Part of a small language model's weights: biases, a variant of SOAP for these matrices.
Each number is 50 + 15 x the weight over its row's rms, rounded and kept within 0 to 99. Layers, rows and columns count from 0. The size before them is the row's rms in percent of the matrix's.

# q: layer 4 attention query, 224x224, rms 0.0857, rows 0-30, columns 0-111
# k: layer 4 attention key, 224x224, rms 0.101, rows 0-30, columns 0-111
q0 096:62 56 57 54 50 67 86 33 24 45 54 42 90 52 60 41 65 35 62 32 57 22 23 35 47 78 49 48 60 48 53 30 59 51 32 33 45 33 47 52 65 72 76 70 45 53 60 55 54 51 46 40 60 62 46 49 67 78 45 38 87 59 48 65 50 40 38 47 52 78 10 46 66 36 68 34 32 34 47 49 51 43 44 74 63 46 46 58 64 41 29 49 47 40 32 69 64 54 31 39 52 28 37 18 57 60 48 58 55 57 51 37
k0 080:31 49 62 59 41 65 57 54 37 45 54 58 46 63 83 20 51 49 53 30 63 37 28 34 45 73 57 45 68 45 56 38 52 61 53 57 41 26 59 52 60 61 59 68 12 67 55 65 48 37 26 60 45 73 51 44 54 60 54 34 79 80 33 56 64 50 24 62 31 58 28 57 57 32 59 64 63 62 74 62 69 70 43 59 50 49 16 29 58 59 28 62 57 39 40 69 30 74 48 23 42 54 49 23 41 69 71 63 59 48 47 60
q1 091:45 67 36 94 58 54 49 32 36 39 33 76 55 63 54 22 54 40 55 27 40 48 27 27 45 95 68 34 72 59 47 70 46 73 61 58 50 58 57 38 54 77 57 63 52 60 59 39 45 60 53 43 57 66 54 55 37 63 59 42 64 46 67 44 46 50 22 49 46 66 66 71 44 49 47 51 53 43 50 50 50 59 62 61 36 58 56 64 41 45 35 69 31 25 44 66 24 32 34 50 46 45 63 24 36 60 67 39 68 25 45 50
k1 078:38 50 47 54 53 44 83 44 16 46 57 51 51 66 75 42 56 31 64 33 60 44 46 26 67 50 65 68 71 35 73 52 40 40 51 64 50 26 41 87 61 81 39 56 22 65 65 52 46 46 48 53 37 69 51 31 59 80 52 46 70 58 57 62 64 54 47 78 53 64 22 75 66 39 53 45 51 57 56 38 61 68 65 63 45 62 33 29 73 45 78 62 57 41 34 62 49 43 56 20 52 64 51 30 56 36 53 53 78 50 38 55
q2 100:37 35 79 64 49 43 61 38 28 47 42 55 62 59 68 42 47 25 60 26 66 19 38 30 62 60 55 48 68 39 38 44 38 62 49 49 71 29 50 62 51 77 68 68 24 51 50 67 66 42 44 44 82 63 41 43 63 55 39 45 86 71 38 61 36 42 56 61 43 44 05 53 66 34 73 53 48 39 59 56 63 45 37 69 56 40 46 54 46 36 31 58 67 48 30 87 49 71 55 33 58 42 32 30 48 40 41 53 66 65 47 62
k2 084:35 44 47 69 48 73 49 49 23 46 44 69 45 63 77 37 50 60 52 41 44 28 27 43 45 63 59 60 69 55 58 42 54 57 34 62 59 33 66 45 59 66 64 61 19 64 60 56 30 39 40 54 58 67 46 49 51 59 41 38 75 72 29 55 65 53 22 59 46 42 18 68 64 28 61 52 49 65 60 50 67 79 55 55 57 46 26 46 54 53 38 65 73 38 43 69 44 65 54 22 60 47 53 26 46 67 75 64 61 56 56 59
q3 091:63 46 51 25 25 41 25 77 90 46 43 57 62 19 36 72 28 57 35 71 44 54 80 69 45 11 40 40 45 27 50 57 28 47 55 36 56 83 35 47 45 34 21 39 79 41 35 24 45 64 37 61 51 40 45 59 39 26 61 63 13 45 46 62 42 35 63 40 34 40 68 46 47 64 47 32 46 41 49 53 43 50 54 31 26 40 54 53 59 57 57 33 53 74 55 31 33 43 56 64 24 51 52 74 67 43 45 36 38 54 48 38
k3 078:60 48 51 47 37 34 27 60 80 45 42 47 44 27 25 60 60 49 50 62 40 59 65 56 60 19 51 45 30 48 39 58 54 32 45 27 55 65 38 23 33 33 41 37 73 45 28 43 45 59 54 51 52 20 50 50 40 39 47 44 19 32 64 46 33 40 79 42 50 45 75 36 46 76 27 43 50 45 39 49 41 42 50 39 37 42 70 70 29 32 54 35 40 57 50 19 56 44 60 87 62 60 42 73 69 36 47 39 20 45 47 43
q4 093:57 57 46 16 46 42 21 52 80 51 74 57 37 31 41 47 24 52 43 59 51 65 57 64 41 21 41 38 47 47 36 72 56 58 52 60 57 70 50 30 49 25 58 40 73 53 39 42 53 50 67 45 55 27 49 54 42 20 27 60 24 36 53 46 44 66 69 36 34 52 62 60 39 77 24 53 43 34 36 53 29 45 78 35 43 38 60 60 45 38 73 49 65 68 71 43 41 72 67 71 44 67 53 74 60 65 59 51 14 68 72 31
k4 074:55 55 50 29 60 52 37 70 75 50 46 36 38 30 22 53 49 61 34 49 53 70 76 63 40 32 45 44 46 47 60 60 58 45 38 48 56 74 44 56 39 37 51 27 82 60 40 49 71 64 55 67 60 40 47 49 49 43 57 52 20 31 56 41 34 50 73 57 56 51 71 43 27 73 41 47 59 43 21 51 26 26 48 32 37 37 77 61 30 45 71 34 40 56 56 25 53 41 46 92 45 45 54 72 70 21 47 47 36 43 62 39
q5 096:40 46 42 45 48 63 47 62 37 33 28 68 68 71 36 72 48 80 41 29 56 62 97 29 57 46 67 47 33 40 50 75 33 37 44 26 40 52 46 25 35 61 37 49 50 67 63 52 84 74 38 61 32 38 41 34 31 17 73 61 34 34 64 54 42 41 69 56 70 28 85 56 43 44 69 87 44 58 46 67 28 36 43 19 80 37 54 63 39 55 56 76 47 57 57 41 49 28 51 54 59 33 59 46 32 47 35 21 50 29 30 56
k5 083:57 57 32 57 79 62 47 76 59 71 44 41 34 58 42 62 57 47 57 69 54 66 67 50 45 23 44 61 31 72 40 66 42 45 38 31 49 87 91 39 71 53 34 35 44 39 37 53 67 66 50 27 33 47 53 50 68 32 72 48 31 32 51 48 52 35 76 55 66 52 42 52 24 65 39 52 30 25 44 41 44 48 49 41 43 21 75 69 36 49 58 50 56 59 52 47 39 57 53 61 56 44 47 61 56 46 37 26 22 54 33 27
q6 102:53 64 42 45 46 41 35 74 82 54 54 53 38 35 39 73 28 69 25 69 33 64 76 43 50 54 47 39 14 42 41 79 59 55 57 29 29 70 66 48 47 28 32 24 65 56 46 41 54 57 33 55 46 39 50 46 34 30 78 68 29 35 65 38 43 62 44 47 48 27 93 69 41 75 34 46 52 43 31 50 35 37 61 39 29 60 66 57 34 38 68 45 31 51 53 43 54 41 54 77 43 60 58 83 25 53 50 46 38 52 57 27
k6 085:55 50 31 29 52 47 39 73 75 67 51 46 44 29 23 76 53 48 55 60 46 78 74 58 54 23 51 41 42 43 56 63 45 32 53 39 30 57 38 46 52 35 29 27 68 34 36 46 53 63 54 63 50 33 57 44 46 40 59 54 28 32 61 31 32 45 70 37 61 64 72 42 32 72 45 51 50 53 24 45 36 29 57 30 50 41 75 50 50 41 59 36 32 52 65 30 58 39 51 78 49 51 66 75 54 36 36 46 38 41 40 34
q7 095:72 57 28 42 40 33 29 75 75 50 51 49 25 46 54 55 56 63 47 69 59 74 66 86 42 18 50 48 31 55 48 68 51 40 59 59 60 80 71 55 42 24 44 23 58 54 59 44 52 50 53 56 27 43 56 65 29 24 47 62 26 37 58 55 42 45 46 22 36 48 71 49 25 63 29 29 62 42 25 58 29 55 43 40 23 47 66 44 47 62 82 39 50 41 72 33 39 39 73 51 34 67 46 67 62 61 65 60 36 55 57 44
k7 076:64 58 67 36 42 46 49 67 82 60 45 49 43 34 25 61 48 60 48 76 50 62 70 51 62 31 48 43 31 45 43 48 53 50 71 48 56 53 35 47 42 42 23 36 77 39 40 59 52 67 60 51 51 16 60 50 34 34 56 58 39 31 64 40 47 51 79 27 63 46 68 36 48 79 39 37 54 43 27 45 26 24 45 47 38 38 76 71 38 55 70 44 41 67 66 31 63 31 42 81 44 38 66 66 49 46 51 37 37 44 47 52
q8 092:32 33 76 52 52 62 51 46 21 53 49 63 63 60 58 33 58 44 56 34 42 51 34 46 53 83 65 53 58 53 66 22 42 45 72 55 36 25 33 69 61 68 61 85 35 64 53 64 68 38 33 50 42 81 43 50 63 67 55 21 51 49 43 49 61 47 31 50 72 39 29 38 51 40 80 61 46 59 73 39 60 56 48 73 68 63 40 35 67 46 17 55 57 37 68 58 65 39 57 48 59 20 55 50 50 52 63 55 83 16 58 50
k8 072:38 49 51 63 42 34 51 31 40 43 49 63 53 79 72 47 70 41 62 42 51 34 28 29 55 74 58 59 48 49 51 38 39 59 43 62 51 39 52 54 50 60 63 62 13 55 69 57 54 42 40 31 41 70 46 56 55 49 37 56 80 52 36 67 53 52 24 66 50 59 32 54 51 00 68 57 56 68 71 57 76 83 40 71 60 46 28 35 63 45 44 65 67 30 36 77 43 62 58 24 41 55 40 35 33 60 45 33 80 51 34 51
q9 097:54 68 25 22 45 37 34 84 95 63 43 55 32 48 28 64 59 58 51 60 54 64 78 74 63 24 54 55 39 39 40 77 45 39 45 61 69 81 56 49 48 19 40 00 69 50 50 35 37 79 66 51 37 22 59 49 36 43 71 80 22 65 66 35 44 77 50 39 48 38 69 74 33 61 30 49 59 64 58 43 49 59 44 32 07 44 70 45 43 61 70 44 45 62 46 35 32 60 48 43 52 78 55 77 50 45 47 49 22 41 58 40
k9 076:62 41 59 24 47 48 41 52 57 60 64 48 45 22 35 61 52 62 42 65 52 72 68 63 51 31 42 39 42 48 52 68 54 46 61 43 49 61 53 40 44 26 32 42 94 46 38 43 48 64 50 48 59 37 59 51 31 42 54 59 24 29 57 40 42 70 76 37 56 45 61 41 40 69 31 40 49 37 26 46 43 18 56 32 34 30 83 60 48 50 68 37 32 80 57 24 63 28 48 77 54 49 68 68 53 53 30 47 42 67 58 47
q10 094:74 56 35 04 50 42 29 64 87 62 77 42 22 38 23 57 36 53 57 66 41 64 78 74 44 31 58 62 18 47 38 57 56 45 34 50 45 66 41 42 53 24 41 29 61 59 39 43 45 39 63 57 32 36 55 56 48 44 51 83 13 46 55 28 41 74 69 71 35 43 58 35 33 53 31 42 43 65 53 53 45 21 54 50 41 37 79 33 53 50 80 32 42 69 46 33 66 56 57 47 47 58 40 66 57 39 28 51 21 71 34 52
k10 081:53 49 52 27 63 33 39 43 80 56 63 48 53 16 34 64 44 52 39 69 42 75 62 70 36 47 40 36 31 53 61 52 61 43 55 43 47 61 39 36 42 40 42 39 81 38 23 55 50 59 58 53 57 27 46 60 47 41 60 59 16 27 62 41 26 57 74 43 46 30 63 40 36 82 40 37 55 29 22 42 25 32 54 36 41 42 76 61 56 49 67 32 26 70 51 29 58 29 39 77 47 54 60 71 53 43 56 51 43 43 52 44
q11 095:41 50 67 46 56 44 45 16 27 40 60 42 62 56 36 43 53 52 75 20 51 41 40 26 68 57 61 62 60 48 63 39 58 54 41 29 39 16 53 62 60 67 57 74 45 58 63 62 48 36 64 44 58 53 59 41 53 78 53 58 65 49 53 48 71 43 56 50 51 69 14 46 69 33 65 52 39 48 62 53 54 34 44 70 75 39 36 46 66 60 49 72 45 49 43 67 63 68 48 38 47 48 38 47 59 31 40 40 59 49 42 54
k11 071:17 55 48 72 47 53 52 36 40 34 56 51 51 72 79 20 41 49 46 20 39 48 34 43 44 72 53 49 54 54 58 47 81 55 60 62 62 45 67 58 54 66 58 62 34 59 73 60 47 52 35 41 53 64 43 50 70 84 52 42 53 69 32 79 69 42 06 74 56 47 38 49 51 31 73 54 66 54 74 46 58 79 53 51 52 52 12 43 64 65 47 59 58 44 35 66 41 73 49 21 45 61 46 44 33 51 64 59 59 44 52 64
q12 093:69 59 45 27 34 39 26 59 76 59 76 52 50 31 62 45 34 57 38 59 50 66 78 63 51 32 44 57 48 62 57 64 43 50 46 38 39 58 50 50 41 28 35 11 64 44 47 54 51 66 74 34 39 38 72 40 30 48 62 66 13 28 56 58 61 70 62 26 36 44 71 68 51 56 31 40 58 44 41 56 40 51 63 31 49 50 55 63 44 58 64 32 35 83 68 37 61 74 36 72 50 56 55 54 41 64 25 22 37 62 76 29
k12 077:40 48 47 26 74 42 28 74 79 55 56 25 46 24 18 65 43 52 44 55 52 75 67 60 50 28 45 47 53 50 53 58 52 39 56 36 48 66 49 42 49 34 33 37 89 51 34 60 56 57 55 53 45 34 57 47 49 37 62 44 18 44 67 30 39 42 73 56 50 32 74 42 37 82 38 57 62 49 38 44 49 26 50 35 50 51 71 74 31 48 64 29 28 57 67 25 56 43 37 79 51 61 51 73 62 42 54 44 35 40 55 41
q13 094:36 26 42 53 41 50 67 42 30 53 30 36 63 55 63 33 61 63 66 23 54 26 26 62 60 61 76 63 70 78 38 40 42 42 47 67 54 22 52 70 52 77 62 70 39 55 46 64 63 50 47 51 54 88 38 55 40 47 40 35 54 58 45 46 56 15 34 37 47 60 28 51 60 51 58 63 53 46 62 46 59 78 39 65 74 45 34 21 55 50 33 45 62 34 50 56 46 60 61 29 41 42 50 47 81 65 68 68 54 47 46 51
k13 077:42 48 60 64 43 51 58 45 33 54 52 60 45 77 68 48 58 54 48 53 47 39 17 35 45 77 44 63 66 47 53 40 46 65 40 62 51 27 54 55 47 62 73 80 28 74 73 47 39 37 34 43 43 83 49 54 47 55 40 49 64 69 44 52 76 45 18 58 35 57 26 58 64 13 62 67 48 61 69 49 63 66 50 54 59 62 12 48 52 39 38 70 65 36 48 70 55 66 39 22 49 38 56 23 43 69 49 51 84 62 44 35
q14 096:21 32 45 59 58 44 74 30 15 50 51 33 51 67 66 50 63 52 65 24 47 32 18 36 46 65 48 49 57 71 52 29 77 61 43 45 38 41 54 63 62 66 74 76 22 65 71 69 45 33 34 43 58 66 58 57 59 68 24 35 69 65 53 62 62 53 51 68 54 63 16 43 56 45 46 48 47 59 56 45 63 35 50 68 75 57 41 51 67 47 37 47 50 37 49 62 57 57 65 33 63 26 43 38 51 51 76 59 54 67 50 61
k14 084:46 58 54 69 48 67 59 49 25 35 42 53 56 69 74 40 49 38 49 38 43 30 28 41 37 69 39 49 57 53 53 40 48 56 44 64 46 37 55 66 49 57 72 78 24 55 58 50 48 45 37 53 45 74 53 64 51 66 39 43 86 74 45 58 70 42 16 48 52 52 25 60 53 26 64 51 42 52 68 49 69 81 42 52 64 60 22 39 56 56 19 49 74 34 41 72 50 64 47 29 41 49 59 18 26 60 73 50 65 46 47 53
q15 093:45 53 77 62 39 54 66 34 16 55 57 52 49 51 62 35 39 39 60 43 53 37 10 25 48 63 48 46 71 52 51 40 68 64 42 49 76 26 46 50 65 52 81 72 29 59 58 67 47 40 53 41 75 46 55 59 59 62 44 46 74 64 39 72 56 58 30 53 58 65 20 62 63 51 55 41 55 38 69 46 52 39 41 74 56 46 35 59 65 33 35 59 56 46 45 85 50 61 47 29 68 43 33 23 48 52 70 55 73 51 57 54
k15 079:42 51 66 54 49 63 57 42 18 51 48 57 58 65 80 42 51 47 63 30 58 38 36 46 40 72 47 56 62 42 60 45 38 55 56 72 53 28 61 71 55 70 64 67 23 68 71 49 44 36 30 56 59 71 53 47 68 65 50 39 76 74 37 56 68 38 25 61 49 42 38 56 63 27 63 61 56 54 69 56 71 69 45 58 64 56 12 36 58 50 39 56 62 41 35 73 52 77 51 32 54 48 49 26 50 55 74 63 76 47 55 65
q16 103:62 56 50 55 64 28 37 56 66 82 72 47 28 16 48 41 42 45 55 83 67 87 48 66 30 43 57 35 25 39 85 73 58 39 73 49 61 71 64 61 34 36 48 33 61 41 49 55 40 37 46 29 50 35 80 51 52 58 60 41 31 27 53 34 39 66 53 23 30 45 56 46 47 74 23 38 61 48 34 61 41 38 57 48 44 56 68 49 59 43 57 36 38 53 55 48 68 39 35 57 33 59 65 59 38 39 50 49 37 68 66 50
k16 095:47 55 44 16 45 12 49 65 77 43 65 35 68 29 29 44 38 52 45 57 49 68 66 64 48 44 51 45 38 40 52 45 55 39 57 59 63 73 33 44 31 50 43 25 79 40 36 52 72 60 57 67 50 29 38 51 40 37 50 48 35 44 56 44 25 48 71 51 52 46 78 24 34 72 39 35 67 50 33 61 20 25 36 45 48 56 77 53 53 45 64 36 21 54 60 24 53 38 37 75 58 67 47 71 51 29 37 50 39 50 52 48
q17 093:13 56 51 76 43 63 69 39 41 28 42 64 70 66 51 58 71 50 42 44 36 28 47 25 29 70 66 47 56 44 30 43 61 59 41 34 50 51 42 42 57 79 45 71 27 63 80 44 37 49 46 49 64 67 36 49 57 60 45 43 82 69 66 48 62 43 32 92 66 49 23 33 62 37 65 47 46 43 54 56 72 58 55 64 44 62 31 37 62 58 42 54 32 34 42 61 41 25 42 39 46 29 29 27 61 50 66 45 72 41 38 56
k17 076:37 49 42 70 39 53 61 49 34 38 45 55 57 73 70 43 53 49 69 38 45 25 27 25 45 69 55 58 71 42 32 49 50 52 60 58 61 36 62 49 48 56 51 67 26 51 69 44 47 38 40 48 55 80 57 56 39 65 39 35 77 83 41 51 53 45 20 54 48 56 40 47 70 28 65 47 53 59 82 53 72 84 50 57 74 54 16 25 54 52 22 58 64 37 30 60 34 58 49 22 48 52 53 36 44 71 63 47 69 52 53 53
q18 093:83 56 32 29 42 32 22 53 77 69 74 25 42 29 31 70 50 35 39 48 38 42 84 69 47 29 50 29 20 49 46 72 58 44 60 52 52 73 56 66 50 57 54 47 70 60 30 52 32 28 55 41 39 40 41 56 54 36 49 42 41 49 43 31 45 69 68 53 39 46 60 43 19 76 53 60 38 50 37 53 21 23 59 60 41 53 75 75 58 38 67 61 49 48 44 48 54 80 47 67 42 49 48 73 51 26 30 52 17 61 63 45
k18 080:41 51 53 44 68 45 40 50 66 40 56 38 57 34 48 51 34 51 31 53 58 77 59 68 43 40 43 43 35 44 75 60 68 36 48 62 38 59 38 40 40 49 45 29 93 46 34 42 61 64 55 66 43 44 51 44 40 50 68 46 26 27 65 38 38 68 68 45 52 40 64 47 34 78 26 34 75 38 27 47 32 37 68 42 34 39 79 61 58 49 67 34 44 67 49 18 61 30 40 84 59 55 43 76 64 30 56 42 25 35 66 42
q19 101:33 54 47 66 60 48 60 26 16 48 50 57 81 62 60 46 64 37 74 19 48 50 23 41 54 67 64 66 74 42 63 32 48 46 40 48 32 27 48 54 49 62 70 58 31 44 71 59 54 62 51 31 57 62 61 45 49 76 53 38 81 70 62 42 66 42 46 33 66 51 30 51 54 31 42 43 44 73 61 54 52 61 40 53 61 74 41 37 50 65 23 60 30 44 53 65 49 66 34 38 60 56 54 40 80 76 58 34 53 50 36 37
k19 078:30 51 67 44 61 52 68 41 14 48 49 51 48 70 64 24 59 48 54 32 47 44 30 29 52 66 46 44 73 46 51 42 55 65 65 64 51 39 60 61 51 49 50 55 45 75 67 54 52 24 34 59 56 58 56 51 57 67 55 36 66 81 39 68 51 38 19 74 48 56 22 47 72 30 60 53 62 67 80 57 77 76 38 55 53 57 28 32 54 72 53 64 65 46 42 69 41 60 51 27 45 45 42 15 39 58 68 49 84 63 47 51
q20 105:69 42 54 26 46 39 57 65 77 61 46 19 69 23 11 46 65 45 35 61 49 64 71 64 40 39 47 45 52 40 39 31 33 56 49 40 61 61 28 46 54 40 36 42 76 25 36 56 50 69 54 68 48 32 44 43 56 47 51 69 37 40 31 45 43 62 56 68 64 39 53 34 65 42 84 37 49 59 56 58 49 31 39 57 37 39 95 53 58 30 54 30 56 88 45 57 66 40 41 68 49 61 38 85 60 16 36 43 52 43 29 34
k20 090:58 42 44 26 46 25 48 47 66 62 59 48 60 20 37 67 52 63 46 54 61 73 55 88 49 24 47 29 20 35 43 58 66 34 45 53 48 60 25 37 35 45 44 29 74 44 38 45 54 57 60 53 57 24 60 50 54 32 42 42 22 21 58 44 20 69 67 35 42 52 77 52 38 65 34 57 53 39 33 51 13 32 46 50 37 42 72 64 59 48 63 38 31 53 51 23 62 34 59 77 56 45 49 76 61 41 55 46 26 58 55 60
q21 097:48 41 46 45 43 47 47 56 57 53 38 40 49 33 18 60 73 68 35 67 35 74 78 30 30 43 45 47 50 39 55 36 47 34 32 22 35 55 38 38 44 47 52 64 86 32 20 57 60 51 47 47 58 25 41 37 41 58 42 70 34 25 47 41 63 51 79 32 60 43 64 50 43 44 81 27 24 55 43 54 36 32 46 38 72 40 73 62 38 47 34 28 40 72 47 58 64 45 29 60 53 57 56 66 43 37 41 45 52 34 43 33
k21 081:50 50 40 30 55 45 38 75 78 61 55 21 41 38 22 58 46 52 57 35 49 71 89 66 52 42 50 51 42 56 49 57 57 36 52 44 57 53 40 39 39 35 37 23 71 51 40 37 68 58 60 60 48 40 62 49 53 34 61 62 30 25 51 50 48 50 76 52 53 56 70 46 37 79 22 53 54 38 38 48 24 30 49 56 32 36 67 63 32 59 70 31 45 61 48 05 60 41 43 70 60 39 41 67 70 38 29 47 23 32 67 47
q22 096:23 38 66 58 55 47 62 22 22 58 50 58 75 61 64 38 52 40 78 36 51 43 28 44 64 67 51 63 59 44 55 28 56 55 57 49 35 34 31 73 43 62 64 77 37 56 60 48 56 36 44 37 38 87 58 55 47 80 25 60 62 71 53 42 45 19 45 68 45 63 20 36 43 37 56 47 55 61 71 41 82 75 51 51 70 65 19 39 52 56 25 47 73 22 46 57 50 49 57 43 47 40 42 37 65 71 46 62 73 44 46 57
k22 077:42 48 60 77 43 47 49 40 32 45 50 64 62 82 59 46 52 39 50 45 44 32 19 34 46 85 46 62 62 51 50 46 54 71 59 47 51 21 57 67 55 54 64 71 25 62 66 58 29 31 45 34 47 73 37 61 40 55 44 43 72 68 45 57 51 48 28 60 35 58 21 49 62 26 59 52 38 59 77 37 72 69 43 48 64 64 08 35 60 52 37 65 69 33 41 77 52 64 54 39 52 49 49 20 40 76 50 56 65 64 56 45
q23 094:70 44 49 11 46 37 74 44 74 70 70 18 54 50 41 50 52 49 70 60 37 50 70 68 26 24 39 64 40 46 50 28 84 58 48 70 24 46 37 42 48 51 49 48 49 68 45 53 22 45 44 34 44 45 53 59 51 68 09 29 20 50 37 47 64 51 83 56 44 48 43 20 38 44 51 46 44 72 35 64 64 39 63 56 54 40 54 39 55 34 39 30 52 62 69 28 80 73 43 55 58 40 52 68 86 39 58 65 36 69 62 54
k23 096:48 30 53 38 46 25 52 47 64 14 67 31 67 43 30 40 32 51 22 43 34 59 59 75 19 55 45 30 27 29 48 33 56 46 36 54 38 74 55 29 26 28 72 14 81 46 55 38 64 44 44 67 58 28 36 62 34 54 44 56 35 41 63 56 32 53 49 53 50 43 68 38 33 71 63 55 48 56 24 58 47 37 43 33 48 60 63 58 43 50 59 37 38 53 59 28 56 62 43 80 37 81 61 56 45 46 63 44 29 52 48 47
q24 088:62 50 30 51 54 50 23 64 86 60 45 52 32 44 34 58 28 67 50 70 52 60 76 53 66 45 43 51 26 60 49 78 55 46 56 52 65 66 65 41 40 17 36 30 60 64 35 20 49 71 59 48 57 06 42 52 50 25 49 69 48 62 72 41 47 66 52 35 38 37 78 75 34 66 35 62 44 27 56 47 32 46 47 45 21 50 47 78 26 52 68 65 50 33 39 52 14 49 49 70 42 62 63 62 07 72 36 47 52 40 53 51
k24 080:50 48 62 44 51 48 34 55 62 52 65 16 53 46 32 48 43 35 31 46 60 73 68 66 53 42 46 45 61 39 52 72 67 49 64 44 58 59 52 57 55 40 16 31 74 60 39 55 57 69 75 46 45 42 41 30 35 50 65 51 32 30 56 37 25 82 62 57 53 48 45 40 29 78 43 36 57 45 24 48 38 33 54 30 42 28 90 49 39 75 80 44 54 66 32 36 47 22 58 82 47 60 32 63 51 39 46 63 34 57 62 50
q25 103:45 44 40 14 57 55 26 55 77 58 76 31 47 36 20 59 45 49 37 71 50 82 67 50 36 33 44 45 48 37 58 43 59 69 43 47 43 52 54 40 37 23 43 26 54 41 34 33 57 45 76 63 52 43 57 53 38 47 46 47 19 39 34 20 55 57 84 62 38 60 56 52 42 88 35 38 39 49 48 38 48 63 56 32 61 44 64 54 28 54 56 37 74 69 57 28 39 68 56 73 58 56 59 68 73 42 44 35 30 40 69 46
k25 074:63 49 58 36 57 48 19 53 76 51 51 28 47 30 30 68 46 58 33 46 54 72 69 61 42 32 59 51 40 50 53 60 53 37 58 37 55 58 31 33 46 38 45 30 70 55 28 39 50 50 56 41 46 49 45 60 42 38 44 50 12 26 55 63 42 55 74 43 59 44 58 53 33 78 30 45 55 37 17 36 29 39 48 31 33 31 70 68 41 35 58 44 42 61 52 17 61 31 53 74 45 45 44 67 67 33 42 57 31 41 50 48
q26 101:59 67 55 67 40 73 62 41 33 73 53 68 47 62 56 34 73 43 53 60 49 49 33 45 58 39 32 59 68 62 56 67 53 80 43 60 54 63 68 62 48 47 61 69 54 36 67 26 20 31 61 30 27 80 54 51 51 70 37 58 57 92 55 59 54 30 38 22 23 57 30 46 42 54 66 32 40 64 47 20 72 80 42 51 41 17 64 37 57 38 49 35 55 64 61 66 50 68 56 35 41 62 62 27 68 50 60 59 65 42 52 34
k26 093:50 35 68 66 32 63 48 57 36 44 37 60 51 80 62 46 59 64 54 50 69 42 50 38 52 62 64 46 60 58 57 53 39 29 26 47 38 30 71 43 52 51 67 51 33 73 50 71 58 55 60 35 64 74 44 56 24 70 34 42 75 65 43 43 59 61 64 47 46 60 29 68 74 44 69 78 60 43 57 45 69 40 46 48 37 44 42 74 35 38 28 47 63 48 46 47 58 68 66 38 56 28 79 28 57 63 40 48 40 62 55 55
q27 097:17 35 57 76 64 44 56 48 47 30 34 54 40 77 73 35 56 41 52 44 54 40 15 45 55 62 45 53 54 48 42 62 68 68 52 58 56 33 64 64 58 63 58 73 31 66 57 41 50 50 54 60 52 57 51 55 76 52 33 31 71 58 35 57 53 31 26 50 37 58 31 53 53 51 44 64 46 44 57 33 52 61 51 52 63 47 47 34 38 57 63 62 73 32 51 71 30 64 83 32 25 55 54 13 39 78 69 61 45 59 40 52
k27 089:46 48 61 71 47 73 55 41 29 43 41 73 36 76 70 45 49 50 57 44 50 34 27 29 44 77 49 58 70 52 54 46 36 52 44 56 53 27 57 65 59 57 65 66 13 61 52 58 36 48 47 43 54 78 60 57 54 65 39 37 84 67 35 67 72 49 19 61 51 55 28 55 48 36 57 53 40 57 60 41 58 88 38 51 58 49 19 41 54 56 37 62 70 47 50 64 51 72 61 28 39 32 48 13 41 56 67 52 70 57 46 52
q28 097:24 35 56 75 51 58 79 51 42 40 40 45 56 63 77 43 64 55 69 38 61 33 22 43 71 65 39 61 45 66 61 55 53 61 57 73 64 39 71 59 68 63 53 67 33 71 39 46 50 60 48 43 53 56 42 46 83 40 51 26 69 67 50 47 67 34 22 49 59 59 27 57 67 47 39 56 44 41 55 34 66 54 44 70 49 69 39 43 40 54 50 73 56 14 40 52 26 44 67 19 49 61 61 33 31 78 56 54 57 48 55 55
k28 077:36 47 55 59 39 64 58 43 26 61 48 53 60 71 80 38 53 53 57 36 55 38 45 35 48 80 56 60 76 52 51 40 46 66 38 61 50 30 60 66 45 78 59 75 36 56 59 51 54 34 34 49 41 68 59 60 53 60 51 39 84 76 36 55 67 60 24 61 44 69 25 63 75 25 65 51 46 53 68 53 64 67 41 65 63 55 23 31 65 55 34 65 67 43 35 74 45 62 59 18 44 47 58 28 32 65 69 50 69 57 46 46
q29 106:48 28 47 70 43 36 64 57 08 71 30 55 45 71 58 35 56 29 50 19 39 26 32 44 61 75 50 41 67 50 69 43 59 48 64 54 71 40 53 61 46 49 81 78 39 41 68 55 53 46 29 28 26 72 63 63 49 51 42 64 81 66 50 73 51 43 24 31 44 35 39 59 30 36 53 55 62 48 49 50 42 71 28 59 46 72 31 45 52 55 33 52 47 31 53 54 45 46 53 41 41 60 44 33 21 60 54 63 85 39 34 61
k29 083:39 40 67 69 47 59 63 46 22 49 45 77 48 70 74 32 62 47 74 50 39 31 29 34 63 59 44 56 69 59 42 40 34 53 54 55 53 34 58 77 65 67 55 62 27 44 60 49 57 47 52 33 47 63 53 34 53 66 47 49 85 70 39 59 59 42 27 49 47 54 29 57 66 24 52 39 47 57 81 46 80 69 43 65 64 64 29 37 68 54 45 61 75 31 48 74 52 52 60 37 57 50 41 20 43 62 43 35 75 51 55 44
q30 096:63 35 42 31 52 44 39 40 68 57 57 44 34 25 55 51 33 52 66 49 63 66 76 51 32 16 43 44 35 39 51 57 43 33 61 72 34 48 44 67 44 38 64 46 68 54 14 56 40 30 50 48 69 14 56 29 45 33 35 43 26 52 55 56 65 58 88 35 40 37 72 52 45 46 39 46 36 67 38 59 53 42 50 31 44 36 67 69 54 40 57 49 49 44 53 39 32 74 62 49 50 77 58 77 51 43 36 65 19 73 33 51
k30 079:53 52 40 30 49 45 40 58 64 45 55 19 48 37 18 53 28 36 36 49 38 66 63 73 53 37 45 40 37 48 51 55 49 46 48 66 53 57 40 56 27 43 39 33 93 53 45 35 70 49 58 61 48 25 43 52 52 53 51 69 32 26 57 39 43 51 53 61 58 49 55 34 44 81 42 47 57 39 25 53 39 25 34 54 47 38 84 51 29 55 59 42 37 64 65 27 47 32 46 89 36 47 52 70 58 32 52 45 19 34 67 48